Part of a small language model's weights: 16 layers, 5 heads of 64.
Each number is 128 + 24 x the weight over its row's rms, rounded and kept within 0 to 255. Layers, rows and columns count from 0. Numbers have three digits each. The size before them is the row's rms in percent of the matrix's.

# layer 10 attention output (transposed), 320x320, rms 0.101, rows 141-191, columns 80-159
095:132105175082135070147174072129137122145157168141136169127119146119129142148112134127081120106143099151144109118120134134121117123120100100143174101132095123102123098154122114117156118084120131143134131178109108122132102141092097096110165136
092:143140164123092127133118154088139117128168116113121136088125160162108110113158130111127100149125095144149165136098114122141095118116149119159160139145159153143098142117124093109112178097091105158116103086150082120089129146139124141124153133
090:110121133145138111115121140156120159124189118111140128091162095143147132210129123115127169136151104142047117138138111126084125093135148183175150078129118167170132126123092133116130099143145153127119158094145113118150121094121129146146150177
085:173107108148111119093112138107121149141127136130099096120137140087118120123142153130129123040172105140116153128115168057105161117118117147154081098148096156075182147124148128138125099114126117155126153103195082118115162148169137147148159099
090:144149107151101105154142119131139082104135151131178120165134137137156132097102135136091132151149126100133107083159148180131123148116107127134099123160121175123105195134122129125168128116130167136122104142126190098099121121113142124111109124
092:149121149118124116109137133119128134112127152089107102118117144135119130155087143097128095128119128121122127143150158103136135117136127088103089148083138156157148085115098154125092116141130043079083163079124143159148137121116148117145079146
090:121117129122174148130174098122134155111139155120137143104111137153142113132126168140130154096116138155099145167115117153102166114097129151133095164127146137119101159085087131146114144144118126101115149087163104137119100120104120123176122148
087:120132106037166148126119138125166107124118124158157102115139139133084112109144118078128122151135124134130093143189115150098132120156084131145145146140117115157138121162148072137133162144134143130131107132100151139111142123088156158151133140
093:095111148140141107163117133160097138087095100135080082144135155132142128164082106105085094136151183122105118112148110086134157153197095150104106129089118121155113093147145111134118159122106148148149152103127134152101121093075119127102135118
091:114134150147132155168124148124157138125100124181114116112132108142151078136160097126114134141144090103115146123132091074142183132121110086089132121113144168137125091125114105136080113157115128113095102161075140136101130132110146152157143116
092:085098156103121117119118083137095090117147097102140105124166153117133144132106106104102153126151119144120071126134122143131124126122141108135125128135148111118137088132144154151146168117106163156159127091072142176077134133130161111131107125
091:103123138139185140124120112093140089146123068123135114134135138115120159093148154119124112148116125118098141144123148131138116138148085113133160094146121159129127166108120147171068177137109209113125103094139126148142119139088158126113158132
088:148177147116113080071088181152103144114119129120107162134077119083166082117106123122120136147114099120125162185143118152096129137118157134091156171154122124138134144124164144136127155138123110140127111134135127141130124160125105093167124114
091:172191175128114146121121069120095178146097119137102120130135118144138124114113097102141137140079133144159114110100118130112149189158100166122182118112139147128140176162108126094115107133096148131118112121145150142125134130120114126093102111
089:133144100154145126130117077139120132131077114142112104189137114121091153151090104103151144172166145137130128107148121108132123131087106144114127095159153129167169115137105118190121133140104159159126173121127113138091095115109156157114113106
087:124141144153107114125166137147109123118113103127140135141149142106138117120105157130133154093131154111134183146124114088137092114131158108093101160115183129092129070145144121149136141092115146132126104104144107145140141094120125127088149138
092:135137149106108125119141124104156104133118153116134168112140153123120137156130158143112136158117109083138115146124150111091109148119102121152139152113108124134139182128111136095137134151116129128130177145136114104114130112142162109168101108
095:097132083185092156124119114157144098141131108153111130151123105119077129161089123094127137116144107088145155133117105094172139133126144145098119171177171084126113118112115117114172177146126190120155121107100130152100132154169154141127134130
082:131106110143137172107100133146102129114118106113168135167144135139137124093093095079139113144156158108111141149139150112096121132118132132157145108130105097094158172156085158153128133118138126130128146129108143093116144151135108086111136098
090:135134092149144118124120121130163161137134117074113142117100129182149124104122129133160164083111117182100119147138134095099113127152133145126094112114127112116110130142093137111072135089155157179111107140131130102103119118124123132106121128
088:120161123122146124132077147146129123111120139099138094127091136151141125136116098139125078119150157106118154136146085157136097169137124125151112115098173145124153136159132099113107084097090115124158103107125137095154139157106076119152135148
087:144132123158150141147113123147120165118084113128147119162092076116183127131141148152143106090117138137168126159130116164135130126159100146100145120139104087152120092099123068118087144130131127103150126154088113111113121114146084151125131156
095:155138143154160131115103140096139141147155133140114130109102145086086097147147142120125118100144148180157117147115129120110127120122094106148132138148136149137112142095103198152178153117123099159129135142140089143153141110120076090120099123
092:141167124141145109068148159125105118100134110139110088100104112110112096128115143087140119156137110112161170119118113110136105158092121139099100159156134106119110100130152121141093144100141099120130128161106135087191133165097124127118114144
093:137144139119126150100090136120109165127123130137088139150136133091147132116143124146112128136120126156125114121115144137093126170123154125157105154140148134089127061143159131105112130115119093131110126105166091137140147130104158130116102153
091:138158182128120145135157128101122126152156124137135096096130124133141135131181173134118147152118141115117128123125120133133092097120130130135132128132132128111136091152125154122122124139128107086116142140164159150163137128120090082089135143
085:139153139123151157137084143095123126092104072112124128100160179147130147173106157147140111147099141130144104147154151142137146134166139117131145134115153113110125129105121128133139138147125110071140122098136127108134094147121157177138100149
090:132130111141150117132111138088123130135129127141141153134124114152155145107127133107128132165131135132099133144136106130153114082167117159055134068151104115156089143130151165134114155159114131091095090108090099108124148120146095145124169113
086:095146143100099122145155131121181195123126117097163152108159135144161145092125108127146119105132131126143135119110114113102109085122153106139074179094107136135102153118175162110087128094140112131110107086132153114108091134114129103097136146
092:095150124102140133177138133164138100103167152097124137087125116118149144141173148101126123120115131116098148152134126153160070137131122144128097113109135123113178194187125128149177089118114088116115110150118163078129078106147111102075116120
093:118123122135101089118120167091108125131151145161147110137086165147104160086112141096118102156109084115118129107166105139137122107198096151162140096162145131142096209127126092105142159134139156164123111129116105108132106095142140130125114151
092:109110147094125136142104136121112145140151155124164093149109100173118122101112114108092048132130132122085138160118132166086124206132159164155069097166165099130127092116072107151119146124167072168141145133164117120145128150104163141066136144
087:147116127093111149076148158130130112139122090138125175162157128121153146104153113134155109118167079130144192123130139166153110151118133143075077124118105127117157148120124118124134102125175127160156087157113148093146137118147138123141190106
091:137098105115119129113156128115113090136070146137141123142134104151110142165100139108096112147091164123123184105118125105156154111113143111106155136119134157150179135140147152136136133110086134120130114163133172089103118118161129137086106113
091:135151141090122154116087154115115122134095112182123091096107086148137146136148079107141082137097122170108155140124075128176149107178157119110141122175127109168143154123177132106131141135155124114128078151128109108149159132084164113158142147
093:175102104137149141111119142138144151116146123155115133118123132099144121143132119106128130108099110125131099122142139125115127134121107118134084113137136084101124170096138118095118109120121128088094125141093127123136118175162128135107097141
094:137089150106085135103115108115056153111125126094125123068167144129114116097104137150164127103088145104159175129114118104160170178123113138133146110131107129133169118178129139140123118122150121131153124130131152128119106140111163183106162102
090:147170149128105094145137115169110104177153113153112144152131131110169168114112123146121120088156123144159118140129120089147127110139121092122180143122138131149108103123144148144127136104151115146114136119130155102114078119127169111123142142
089:099105129135114124183107151142107101069117138139117170129160107085096123126092095109111152126112117093137119116112106142153127136154110108136153142157134129117137099121114161096157095169129114075093153126099124150171179138119118116155152099
091:126123123162108169152111185173131084150118062114129135143104092139099146131073123098111114133138148105159147074115127094161110162122131105138143132165127115123132146157110122122144112158114177093134155167123153123164110130138150132139155096
090:134112113115133159120101099102161126152164151132092163103126107132148136138133152138108149124123098136140092122122175128137122120114157117157121121119152159075148088122163117115127126144137121178103127144114148153100095196126103130096125119
085:143115125096163138157139194112143032086104142115130179138118127137133120135135167157152124121150154109130143116137147114154112148132147054115134098108127115134130140133103099128127101120096129169122130114110099073098147117097117136085107091
100:131193110122111143152088098164127120088099141170078124172122114149090152099087149148108098062131141117061067104088142139148164131097184106149097100111137157148126069104156126120109153100104127152160118098094130123144132119131161144134136130
088:114163115116147114132119153100126149125161116089129144135111132090111140126114153139136146127138171160128122153104111135093183178107100105122098137103144130110166125145165159123097119130127100123138085085140114126140102132129092104098157144
088:162130150122154104118128106127072137168123108111111094123115116089150105111105117128095137124101112076112147150144127141118106113091104131162134166150117112124112136125106106139120128125145106138125136162128127144112132109106132144148110143
098:120178124131148177165150108155122086151150127149118148170122168112113094174131122136142142097171133140123161105108154116104123132130142131126132114096174116167124110117143089178123119137104144170128124092141125136067095118112129129145129132
089:117134108136154168151098111130148155122177135114165131128148109140155116144158097133147069089130111108141091146110122116134116134172112093142153124111133157142121118126096111082141155137129120153128125146129130126117134091118148093105125136
093:186126169128114129124119114098098107141126161148098123122117150161132170151167138117093153113138123104135112107153160129150141136149117161103118164152102149077123049143113152132124138119112108143131091073130083153127117146079094170152110163
092:132130147180084124132144096106143140125132094106135140149172130148141094151131109124150122112140112136131132167146186119110144141140163099130121121138138135135107067142149078093118095118112131116175145151121130111110123151125147123103126125
091:097125205150140127119095072171168128102119103133173120111131107167114134116144146161131104161076122111151196126115106134103118168129114063116143100148116110097168099121162118142131137138141099142122171116104151125176094132073131110113102151
096:148119122149114144121089123111147177079121121189125100065109119117129115109119102160105140141080117140121106138151128116110140108167131161164147151113075176103094092164162131083100127174124089156114089116145152126130093107141100122109137126
# layer 10 attention value, 320x320, rms 0.0873, rows 142-191, columns 80-159
091:141142101119118126118107116162100100139080182126111135148118110109131112116111141128132120126101137134110143094195148131087158142108153125134140144133155098144173128153108182148144110140123113153124153131119156119146102167134115136103111135
085:156140108116180119111093106103128130135110168159084123173144145142123146130124109151124147143126127113155159104119125142101127115103093089100153130154113122123067124157124102134133170136174150156137147119127139184120133158103114096109095099
090:074106123116137150136116094128140126102108150140122157147137110153127127131134088173111135170201136119074148195102107194142120136112137126111168184119117107164085164123128126102140116155103129119090133173118082151079097135161114134136151125
091:144128101136195127157101171137119141142099119051114101099134172085123109114073138108160181089097129153137139146153157110165132127171151114116140123129145119131162135119139122126116164170079140153139118098115147163084082142120148169112154116
092:141137108190114129121137118152112119130174080154149084176146122094163128143112144143156186138106144135174110108120134125120107126099133121099160099171140144113110131178143102130109084110116150123140091159098132135134119150124114106128144094
091:147120189115120166140085118122157131111086142106090115123137127112146165112091071132128106140103128104131157137133129097126095169155112146087150133138152119111135101151145129105168142099109152169075129165117191128124083104139150111127097121
084:165142132177105151176125151096148140135154155138126140123131098093120133128092111127131160162167117154127178122095131071137093113121129147135147138094122154126144112131127072127119155160118116111161150087137108162118118084111079159121145121
087:131156131077156128158154117112161125106156145186131122152150139113160114140125141127167117128136094111098146126143176159091119130081118125143116153112127131154129088113162094118085106160138147094087158149111147142135137175112148141170121086
089:113108098138159105130177115108072080170116159127106160128171142145144113100089133127150117104151109109130136104097125153119132108150151129156152139122131116128140109090137127137163122156092136131155131110112100108166135119113148100123161147
092:165146119108108131129114166110153159167150171120052131143136095111161142135141104120136143128107158123113137103151152115100139120140103111119163085208099122179125119129160098101101125151111112077112161095162141079148133134140125146121117134
085:161184095122135117145113090145098160102148132153134139174137111130120064104136162110128102120122124121127122112134174136127133148088140131123101143162119118113118099141137118127136091135157106145098130092125142144110165150158160181126117145
087:174095163149119125122132099091182104129136127132149096128121093146079156157164142133160112143120141152155097101096129118105138075130151128120113112082124161111139133128137110126113127123086131093131140109146136097106121117153128110119088152
091:124086100165124123105192101080124114144091115124090172108111155132173114134115136138112102118119153125095086156131132124099123116105127084117138135121160112151113160141099140157125133127125135124129149107107128149121140115084145168161143140
087:122175097113087098125163096142181121121168079120114146118081144142189101091161137142118135137146090128120149076137125127171145142156133088128100135155156115137128106122133119112125177105123145108142155152117170101136111123140126122147120062
086:126092103128151152131137128133168117120127112117127103087143096087108115155084123158102108148106109184137094125160139155107146167190104149128185103159085085125131108099141124165122119096133133131154123102137140146107129150162141128145153160
091:125181144157140142143074117166127129113116121125093085099126132103148123124158099114127086152159120153130105133140111132130164115110128150147113116097131151150110116116133154183126111118164113119181102116168143128126134164101163126126142093
092:135123134124123137107160154206146169170140166132110121127148136114126136133136155157122121091145138126152104142157134156104108118147104142094149105093101138118134146161097139133136148146087075117127136129106154072108136101117089129126132108
083:120148185119088092086099166151172115142130124111108170128094106144146121156105173154120149094132161108147117092125127125131134130152140112104120126116126180143116115099145081084149136136163129132091113184160133136124102141137142151080112145
092:166108155127112130128146143106149163114127129155123097115157135106101162157120110137108062118104140123098085139143115147163088118075113153090158143134148156141095125114092132078148126101145139086099172126125118161110126132072086138138169122
086:096133126145074118092129152111139133141106117159134123123125158132116134094114160157168102099171121122185133147090156110109124155094140138145081141115172160118194181126150096097084155157133138097109167138101136128113111156105136092108161155
089:107139136135137107150173125138114106135174113112131110073159140156136140146145131127130165146093140078161089145141175120106084139140153142130122118143168145143166154167171175088135160168101158112104094099138143144144116101082116169076160166
095:081173140100102119142148099119115099124136123064126109130098112123120125152156116156140144164138116103108121118139125117140145152134150134147153095100157151140130072094112100127122109146162117153113117136100154162146132158118127144198114142
093:112135129103129122159135167140128151171149103146136088140122152109102165091151096158083106120155156144150140143179139111108126097143101149142091136101145131084116108139103123113147127183135115141145155144130131140094118117129130169078104106
095:116136152129102125164162127084113113174101111147123142146083132139132115082148123102120103145146127111112136154135110158172167088117128110142121127162101103180130146139144145139185115117158132146138110171140098151153100109149117128146126118
094:133169137135115105144125161145104124117105091133100125130102138093113091130120089135175131102153107141136068126141150123126092160142163080107142168157137156120077103154100144101159154099130092170115128106130128125120095125117131148155123161
086:144146138139092107102165099157137087124100186162125146136091118132114161163129096112159126111080107098146073101137114111122156173130121172138106089126112144087136115154147159122159123115133121172098114119100145116128121108097140136075135138
089:094106121108153149153142124146133125121142153117123110098092163111114159129097122144115147071114098138102132112121125116111172159109131117150140173127110187150111103107126091126116108116103106092187137098159136114154119120108141117132135133
085:169160125164152157118093056150142122127157156135128121114103133102132117116149141125119123120103144108121119146124183165137115094102094113151149105139169129119153143140107101140154117111073138144112129135120127158141141154144139123141115148
086:131142128138087157058165115125101130116142098120100156120123110158093084114133095186166129084154127107166123128103104109117149124127143081123173121102148161119137110088068107113111154085177109129143138144112121151165125141140153171163142091
091:156139148114169157163136109060110114156072102134119178126110106158132107154130153160111147116148111132143115126163116156118123120098130132068141105157148104150127134146134180154157134212140150068100166106148131160125137116082114125109109105
089:140152114170108124150137091099148109137143115132164144097105144108126116135172147171158148106153111124173115129129149074098079078107134137114140139128099115115140123106192124119091100144168098102098090154136124102122134137148125142115093092
089:094089078143152100132112147138114135089133135136131130095152119137170102120107115162135133126138128139061120117129103143132135130136107096107151152129162107121140151118115116128107104106120129106124186097125110092163107170146135157162127142
093:120114105159131081138146113134142185136154124140129143158065110072204124144105114142117130159143104143133130124139109136116136144166186141141107151117130103131106120119117158115099147117097088120107152154126138136161127080128118147117115088
093:136140115174115116127130113156105087106143144093152121149134131095128139112143184179111148114114100126158161134130146119097110165106123108140131126110189115114090114132139152155080167120131118138119124146093133130109109108120105116104136124
093:094175147147126131128125118129146135136116163090158123111111112126083146168130126142098095126147138129128114126146136135104101107175109135172209157139145168117141121105121158145174113096137125134145132077144096099171179109106114108118103158
090:138156105076134179175153150063160118121135113156096105154154104151155188104121147155100110129128112147120119118133127118124089129123167124155139099144104140150122142102115084127134182124083136116091138157147122107106129134081140101161098155
090:129114112108137136126093159138153173120126155136132108109154138114122080131151089093159167150140136104126130104145112129122105102109113123112088103167100130116141138170124133117118128080099127162174169117120133144141126109135156124128126068
088:131125180129145121063178162151092134188107110116110122145171135132159163150116134103178099162114143161137127167111097166118127153120127132116147108120109172153146116156127137151102127124114122095154103137118133106127172131179166124139079170
089:112143095129169122088122144121127131101144121110122140125152113136169110107145106170131143124117148117156129129139124151121147103145119149101102109118119107155121137104096114137093129109118114149103145111133157155094121105142105135089129151
089:120158152099117134149177132081133127119095123102168139145126144108136085083091105125119089152125115130134146126123136129106151110163096132097126146143095105166125137105143151188160105138127117124159153099118080185136142081085124123105161124
083:127093136140095130095112117173109169125140106147144115083136124104112164129092081150158133135110168128114122105124090120087117094143126130130107136144159118116106128105150175118098163152122131090127107150176119137104094134124177124153109134
100:118095148121103110160122109114143119123160132130149090107104148154183115135104126148151151174134144077132171105131137117102141148121110157142174123158116161122137137097126116125083121116098107145106156146158131138127100139148151112135134129
088:171136113124134153168147119117104121129104165134147128130113085165112129120125136122155100195158138067124120104134133156097127129129116083131104111145157120141098111121106139170113123087146190135086130130135103145152125119150115124105113157
089:126166150121066112149142097068112121150140119132109113111156163099095136105126129116163117130142135134146114176139101119103122126139143161111119089094150165152143148138144123116108146131158057141082124119080173146125079119125125154117161087
096:142100075121076123146101151132146176093122126134074144118110092126137136119091160138121176145106141099102170118135111124092106136119155089102130119113121108106118145118147157152126139115106155133129159127121159100150129141154089116162130088
090:134114125116106125105127137149150147107113069157112127104114126142091114106116096122064158130157170131145130122109121089110134134127126113112136150135118165095170127120168129146124130112122143130125097153119108132156081161118150121139169129
093:114137127105116136161111121123114131129125103135166085117121138088156133096137124134129093128126134150062125122135140118157144119119145172121080082148120147126149086151073141160131114142144055152130131138178072130087143112168147162169149153
094:134132085127134111101163138158112145086148144127112138087092127086128123163110126131139135110137156129089157074138097155123105133108098111138131142131132128086125117113163129171123092143109151155114118121104103114124126105097092133177147161
089:154174124165105131144123126134097140109132105107113111147143110138119144105155092092081111091138156132178098098114152074161148108103102154153107160099137144125147152140103143096095157102143129120118100154128090149118131178137113125148100155
098:141127156102154081161124105089110119142116139109095157147094136160146153179148101098118106135127135127134096127112096143142153146133149161127129131110125134092143139155113147132095185116111113156176135119145091196118093134136120119145168155
# layer 10 attention query, 320x320, rms 0.0705, rows 192-227, columns 80-159
096:132198134106127114124097142119151132137149152096125101134124133162116138101139137145116100180083148116109146155086087108118119117130128092126155154093199129140075137156115139099129121157150133145064151109123138159191160117145143115109127159
098:140126128123146083094185120125111138082132139103124139114121140111130145125148131114070176132103117161138134132130124136101128140151113138130154131101103133102133132090131141138123115106109150114109118146123067135136146139146088134130126145
097:098115161143127132155154101105085158103145174133162125157105153142084139134111122129071107107152113130091093125058130161125133117098108144127105145149107127136141162125100144127112119116148084112127105121141107170181126127124149125103162153
097:085115082157119126154107121106106139103133120145160133096099112142134100135078114119153111092123124119136103137119154144114105144134130156165139071103148150138158156114086084084117130137129085151147115138127126157109135090128152121141092120
097:152093093159097128134104087142104107132153134144093147153127134198125127139096146136110122132137113111163170113117148133109137070137080094146146123157133139144120156107185136153133096102126160133119177148135162091140111109142059120099130108
100:134113135124144097115169140091150092091109081128140099129113063132152116138143110124146119078170147194124107144143148126136095140126144111121145147143122114134111134128151106146113095128175119122102134111135133149109113145063106190124141125
093:136133148115110094124102178179098113147158141172138102098103093183108113166088107090130125101164072123118169109122105134140147134092068097117124170136119112129100155132180129113127151182086111092147133098123129153113131140126169148121142133
099:095117152123092136103129140097128114145097111129104132160120123130150094119153128113122112127119112139132134150147152101133143128160143129110140120174131164132131130145165118088091121104149112143142134134122140118101112148167146127144133110
106:151168079150181064126100135161137134129123156116194115110156114128160118112117124167146130156070134087140075130126134132093116126122121112133124119069157093110114161167120139131126108130124127169128129119131124113137144126150148131090103145
103:136097121124144127125118076172114148138130163119117146148127130150153113151107087123138143115140127111164133110119131116113118109115141137142164131130127141131135119116111157136161146135145145124129146099138117132142171101139084119115088125
090:125151106118138076129133118140145134142113142164119155145101108133146160133130125019115143107121142121151093162109171119156110107126131138106129146152115134083152175135150143111155116129134093129091108180111153139113152114162115112122108114
099:138121111128093152136127111148167127120141147126165126141117133168126123163126121148101144100163121068130136135108113160069115088162131128129174145102106118122128099100135141170171125110079144130143172102172130104156138134146114182152125115
092:132096137137135118104134167135152119153075151147128098111104118165141130140111132096179124140147147113122152164125113118129067097124133093116135137133108140174154178109126103139137116161151131134100188116101121123134132126142116127114159133
099:152103186119120159117117134113167156085120140160142131109095155140136121121096161101115120146137115165120139144077140142147116153124113113164161153149091136113148124177086153098102145119129131109176068148143182161105129126149133161107144120
100:134153115096117124142161129121119160124148160143144127137137083114162139134093131178116105117145118133101188145148073125113174122139126109126054074110155109143143128129126121164122127113108090159140114091128113137124110144083078104144109144
094:136119158116123134128153167151103151122118128093185153144157163101102109152107105117146099119108106090104085144132079093145152134139147101127162099133141158134135125101120143175147131115132090145150184133160113134099102157188150121136154177
098:140122089101153099074109167141166157098069119125166136126113161132107149129102178145098149143135107167115065106084156132167122139116149126156129104136154130147120126107106129132125111105133122103141094142116105153131121114134119125097128084
102:120164139120140134121068172149157146115122104085152129129147137105171116115131115131126141137127120136154136080145128088154109128176125091106092128122140110104100106139143070152138094182100109154141109115124132121151136124164133087167106121
093:145154127140097086133107106089140148122143171157160110138102117122135098111090144142107113130127108133139208143132188106134118153141098141138106132124139145125138112141131153140106110149116169125114127203176143119150114147124097170142119082
099:109099136108131108144120176126134109132144134131111151124184148121137149117117080138143121167117103122139151123139142152157075163127099154110118125135149166108154178130146164107151126143109123127102170099165144109118082116123119151096145097
106:105101089099152131150109123149135105161148118087126130149122113110124122157139083133121117144152127154115175110140136136124078138137119147120184110134122130114137107167131168135177121104124104149116092123078123147103128120140120102127146097
093:144135154130166129127163135082097093114142090104137172138124164113085126165137105146108092123165133147145120107121137129115153163119135121124091166128161132127148146134086153123109095127152165123091164160122110141128114088127153118149151105
095:181183142147110121166134096136145151113149091112123111116118118110173134117133132158127097081163108095119097135086142130130107103169112064119145095160131138110102091189129125099128086100121079101130141149126117139116150150136127158118156095
099:145108148146084118154126137107096145087137132120125104116147116125168157104126157092162127142099117108103085161105128071118109134138167136090128126133145147094096114101138096086151143164109124161149078134114172119107149169137091120141141127
100:163135129145126182145094130121139136125139135151153141096122095123098126119162131123157107111136159146129118140132122099088128165143096127103087130124153139125119120165143127128129105131133152171082081148135106138090149109151126155136119112
097:113145139111127110142117088147109152144114188165142108129122111121071080062126114144140128140160129152154129105093136135116141126115134122138157089142099158142184110113132077163099131148110141107101149125126090108118164111146138151172120136
105:114097137151136136111131153161100120134126124079161156102142094128157099168130156149175103136123126137138165179132100133144110125091110134113162125121156108115144082110113104114137143104137147149119116132120149148131182131142052125116138144
098:136129094127133120183133145112152169151158142128146118107083086158133152086070121168098129101164094149136093154106133080146167083127152101075146103171140152167103139112154153147109160140147127144127113106161131117152111171132146145122127149
099:133162154097147148096107200141121103065116116166138104146146081091116101155108175116162126155142145143116137171145116132105110124108121103142144154093115114140133152133094129144129145124127158149107103109112139083135135167125103100160158134
097:124102102094143168121158116154173137126062109122099107153148113148151129120151187135133110080130144155128171122074136096118153092136135145135127117174130103152138143137105146165050127145107110132122141118116137105150135198143144111129102139
100:118156135107130132126110160128124133149155161105112144163149146134144104101131164126174108128134122107110119155126123125138133123130103123139143115127121162142137096158104098144143139157137155142130136134081142135087124119124127123153128101
097:143114133088138120148160129147140143114093095092175133069152137153124103173116070097106135137140134085081164165157128099133147135100110135163144133186110153109112154160148129143101115176114128134119142079118145104127145159116111119121133123
088:146144128121108130109128136155112159109119104168109112129142120110123150133130090161092124110157103156135157196115151130113167119078128146160135110111107104109109109169156150146152168117142158096128178150116140139154104113131095126149120190
093:115102157110107125088150129091130106177149197112137177156129119108126164107140131088120133100175106144141128142113134101127128136118113069116135129131095166119144183168114140126138118138120127148147095137145118093145132120097130119170137143
099:121118107119130146131089093134092125142116093147142165115142141153107154108156112145122070110108145137140087175154095136087114123130131101106105187134066109104123122161139096110145109165139133154102140119161139113106131158134179165130146082
094:103183132124133150120128104169131141129104122118095140128124141119140138106106117148120139130087134123147160190154155147136106144155135110134079143140149109112119131159112153144147162129135111132133134115147159124108073143104119108144123159
# layer 10 attention key, 320x320, rms 0.0705, rows 192-227, columns 80-159
096:142143150116120089128158134132143131130105133140136092123128106113127151093125141159086123170110136109127120158104113121118105095144128138138139116152112082162108161098139126126131129083087118102104189130095116132153150189107131093122155140
096:138108135151129129091146149116144130110156134115137119140136113139138184154163138132107124102073082167123079131112125138134151081147111108122120129105136131127142192110082121133142104177125123083132130135111096131074122142131111108145141138
095:153126106155135135196166100138095153088123108090138111187127166128092123143093121104103157103097124136121095129090153158129142132148135131148127103174105114107121174132118133175112112136143100132149095130145126123141163109110148169130156103
099:100138132111123094126116125139132151152120144164160085129119152148102144124115127076129104148125100100117122101169140069152128137124130131151122084091149125154128113085112086120142144111128151129119142112100142161105088133101145094129112133
098:146103111166122104151136085160093115124121106116078128163157130162132117134120113134108120120175140076119126135088131109118142103140150136127153116132166171133120139119158158123128136073134144110144156134110151123079162128164078178096115109
098:122105079153141159157102173147104138138097149139142096115109111107146125173092099131125131091158132164164108173147116173112135115144166124135125135169109128168123142168139137125126130124174144147127105168151128125071088163092096157118155156
093:119087147152161098088091144162134114136143148153097123113092135121135151134131145111116122144126143110107127068171124131087158108101125127111138145145114126136157151167138155172124172130125168139139139091145145127125155115121121091108139106
103:141121134155140154119107157100161126150095093142132187093078175147124104110174152124108128170151155165143097105115098119145117123150173139122140136168113122101125107106130154084108120127142158148127116157112118129118122113157136164078158132
102:165193109139124097084133082122120125159128140132146109162099103134132122115158146121120136157144113110128108122118155121096115164133113176153144130098124137145169141149075159158146090152108148129108092176142127142158127094151109097115062111
105:140084129152129135131150109182132192139168138145165119099133089142110086152110128182124088107121097130148129122102138105097160113139095111166168142142119122133126180163096149139134076128140159114143126137112131116112120144124117103146086090
092:113081122103130086104144138120102136113079128163112166099113142102110138092143135087113122125152131120197154119117161144121107128163101132190086165143112092087135102106155136091125122141115104096104086123098149142101134140119128105136123150
102:117138093150081112153061099130144138143134156148130122156142077136134159106142161139105128097159112101144176134123161148093101116146111156160111133133121099148174135099114118177141117119112136117157145112110114086109121132139165157114135125
094:107110094141191114129127112129126129179103158149149135145148140202122124103096128097171146098146132088135117129158141092115096085150144122114111091107142110142132098097120139095091156130159131120121126143107152116136187126093108141139108116
097:143145158122116183116114140146135113133117136131128103121140110138118089142119159090131128161131099132134146142103132149129123173098060131118134160170135110146174208127159141130098104133132079129141100137113136103114130156166133147127111116
102:072152110109119155161131144150132172131156161133177149194159142162189124137075093141095097121095144173097164132155082129143110126145141145134135157118099110101165106135109109153124150132127108135071123088125125117113124157119110133117158153
097:118104149131128141128088102122085160121114126069135129151119161110166105106145141134156136118137131102070155140103106144168167154154142118159128108169146129128128096124108115147132136137094142173133121131157080135126130175137118103111136134
100:144167071105148121086122142097117145129099137124144132123167125126128158153125144111114109116129100122081093167160138097145108145131134194142161137124157085142106146162102142096163102125125113121113108132081106136146164137150148141129131107
103:157157118111130124113113157152125102123112129077148131109153161091130188124131098123106119094126146123146142089175153097142137156168098100083145169150113112152077126129138132166133113183148143155106115086109133119155152125128096110152082155
092:143137124133128120155128085135114161112158170134130097119134157104123121071129104139128099166120117121163101107146128170119137135133083153151088113136132105121120127108101171148120128125128167138129103163166119107147128148140156139098152107
099:100127153132098077114118132145100139123112109143084101149147141123144154160140109115109108135131089142115167106095171135122169098149112130109099153130150140149171092088108160121116118161112121110115089176155151093096160103111131095170153130
105:102097111117108078102137150143130112111147070116147088114132143125151092144137092153103124107151138135123147136098112137204101141120129087158160142093093151127168097186156133143169146106163093127132118130099137180141101126127134130142128115
092:136118156131114114157110118166121132139153130152115141127155135104123121160120137099097102132129140135141176141108171150159163131114142115135114130114169117119115141138089128136130122139081150157121140187103065115114160091113194132150138126
102:127143136146125110103142104115119168120138123113132119130118167142151131120136155142122114160158101119146110151113155172146124109114167064145110114166141155148136109145112140109127107135158117072134180164132122107123169146099127169121129118
098:136144160134079111139169173133111145139097158143131131125114104127116138140137158115134107120112135113098123148118132068124102150144145149087158161105105125120146133105106120121098156085097125148137095155167122105179150112093122156126120121
098:168092098164140090107127109114099093085127127128131134136146109124112119108128149108122137102151138145121091092147139096072126153096105158131111168140133133133127098154140150119125107105145128148101129142152098136104112124128122143160155121
098:110127125090112121142095088126150128152154138123143101073151082113078112124143132170134138160138129112125109116110127127096132129104132165173127161154159157156134102162123142115134127185138137082133119136097137095184122152170144096111148140
107:132119162128135132107122145124125126112161108120175165128121080117142119148138156101182122142116114095137146156151081136139147136109076118103132175113170124136146133091121111147136164100109161140066133137078146147098156110137106123121106145
093:145131143087136115118079147137133144100151105124118085140127124160131134083172099130140093135137112130108112113092132107135131118124134124146144129117151158144104175156098120152061112098142102131128165119147113115145119175118112136089163131
100:114173126072112126083116145121105132116118133126151133098138123112177083102138105142166156142155149139124152153142137084114118102088131123137160172109135157135140109136108147139148146105108144145123158118117092120162130175131075138111157148
098:163156106118139131131111120125111153126119125132105109123140127137094134105131124123100120119106114132132161178089101087127138113128116127150159124148154098159118192130096136138091134127099120121096170080094117109137120147130094138144120141
098:113104109052139126119110143116107106126128175109151140150163153126119127105130148117120110151144108158165099142136092148146111167141142092143134140114127124059079124154086136139171175119137120129132169100111144107104169120110126108124144132
105:122075170110115136138166154129133127105092096144152111118145116109120118172100121116141134117137117128111166089146123119104115127148133110172068153184150104124103183123124112102112116127148122166172157114138152116101129140142127111177116112
090:144129162104123166135161105120137135124107130102078116136105124166125129131131139178076138134150117114144187170107096115154130144150129143135092118144126105120132138189131151139116157186148157144069144072129137160144108097170054111123127121
092:178145150142110136110154156149124166194150131128164137129169152109111081115142104076087127094137086145088119109122139112123127152114113105141145118119104154105149137094136110098109121123095124142138114141119112091123119176132145106125170119
100:147134084143163167085109122111118127156115117098117121080117158122135137150157122141147100116135126149113108097139113124155128117128105133135142129121090155165108084147097125134092122137110128144118133131134159123119124124130177126092130067
094:114136101117152161119142134152146145151113118118102158175122095170128135099167134097081138095118138129084136116134113153121124102113120092108126151150135155120069159139145157115160152131111123127143150136154132096139128140197086110158124115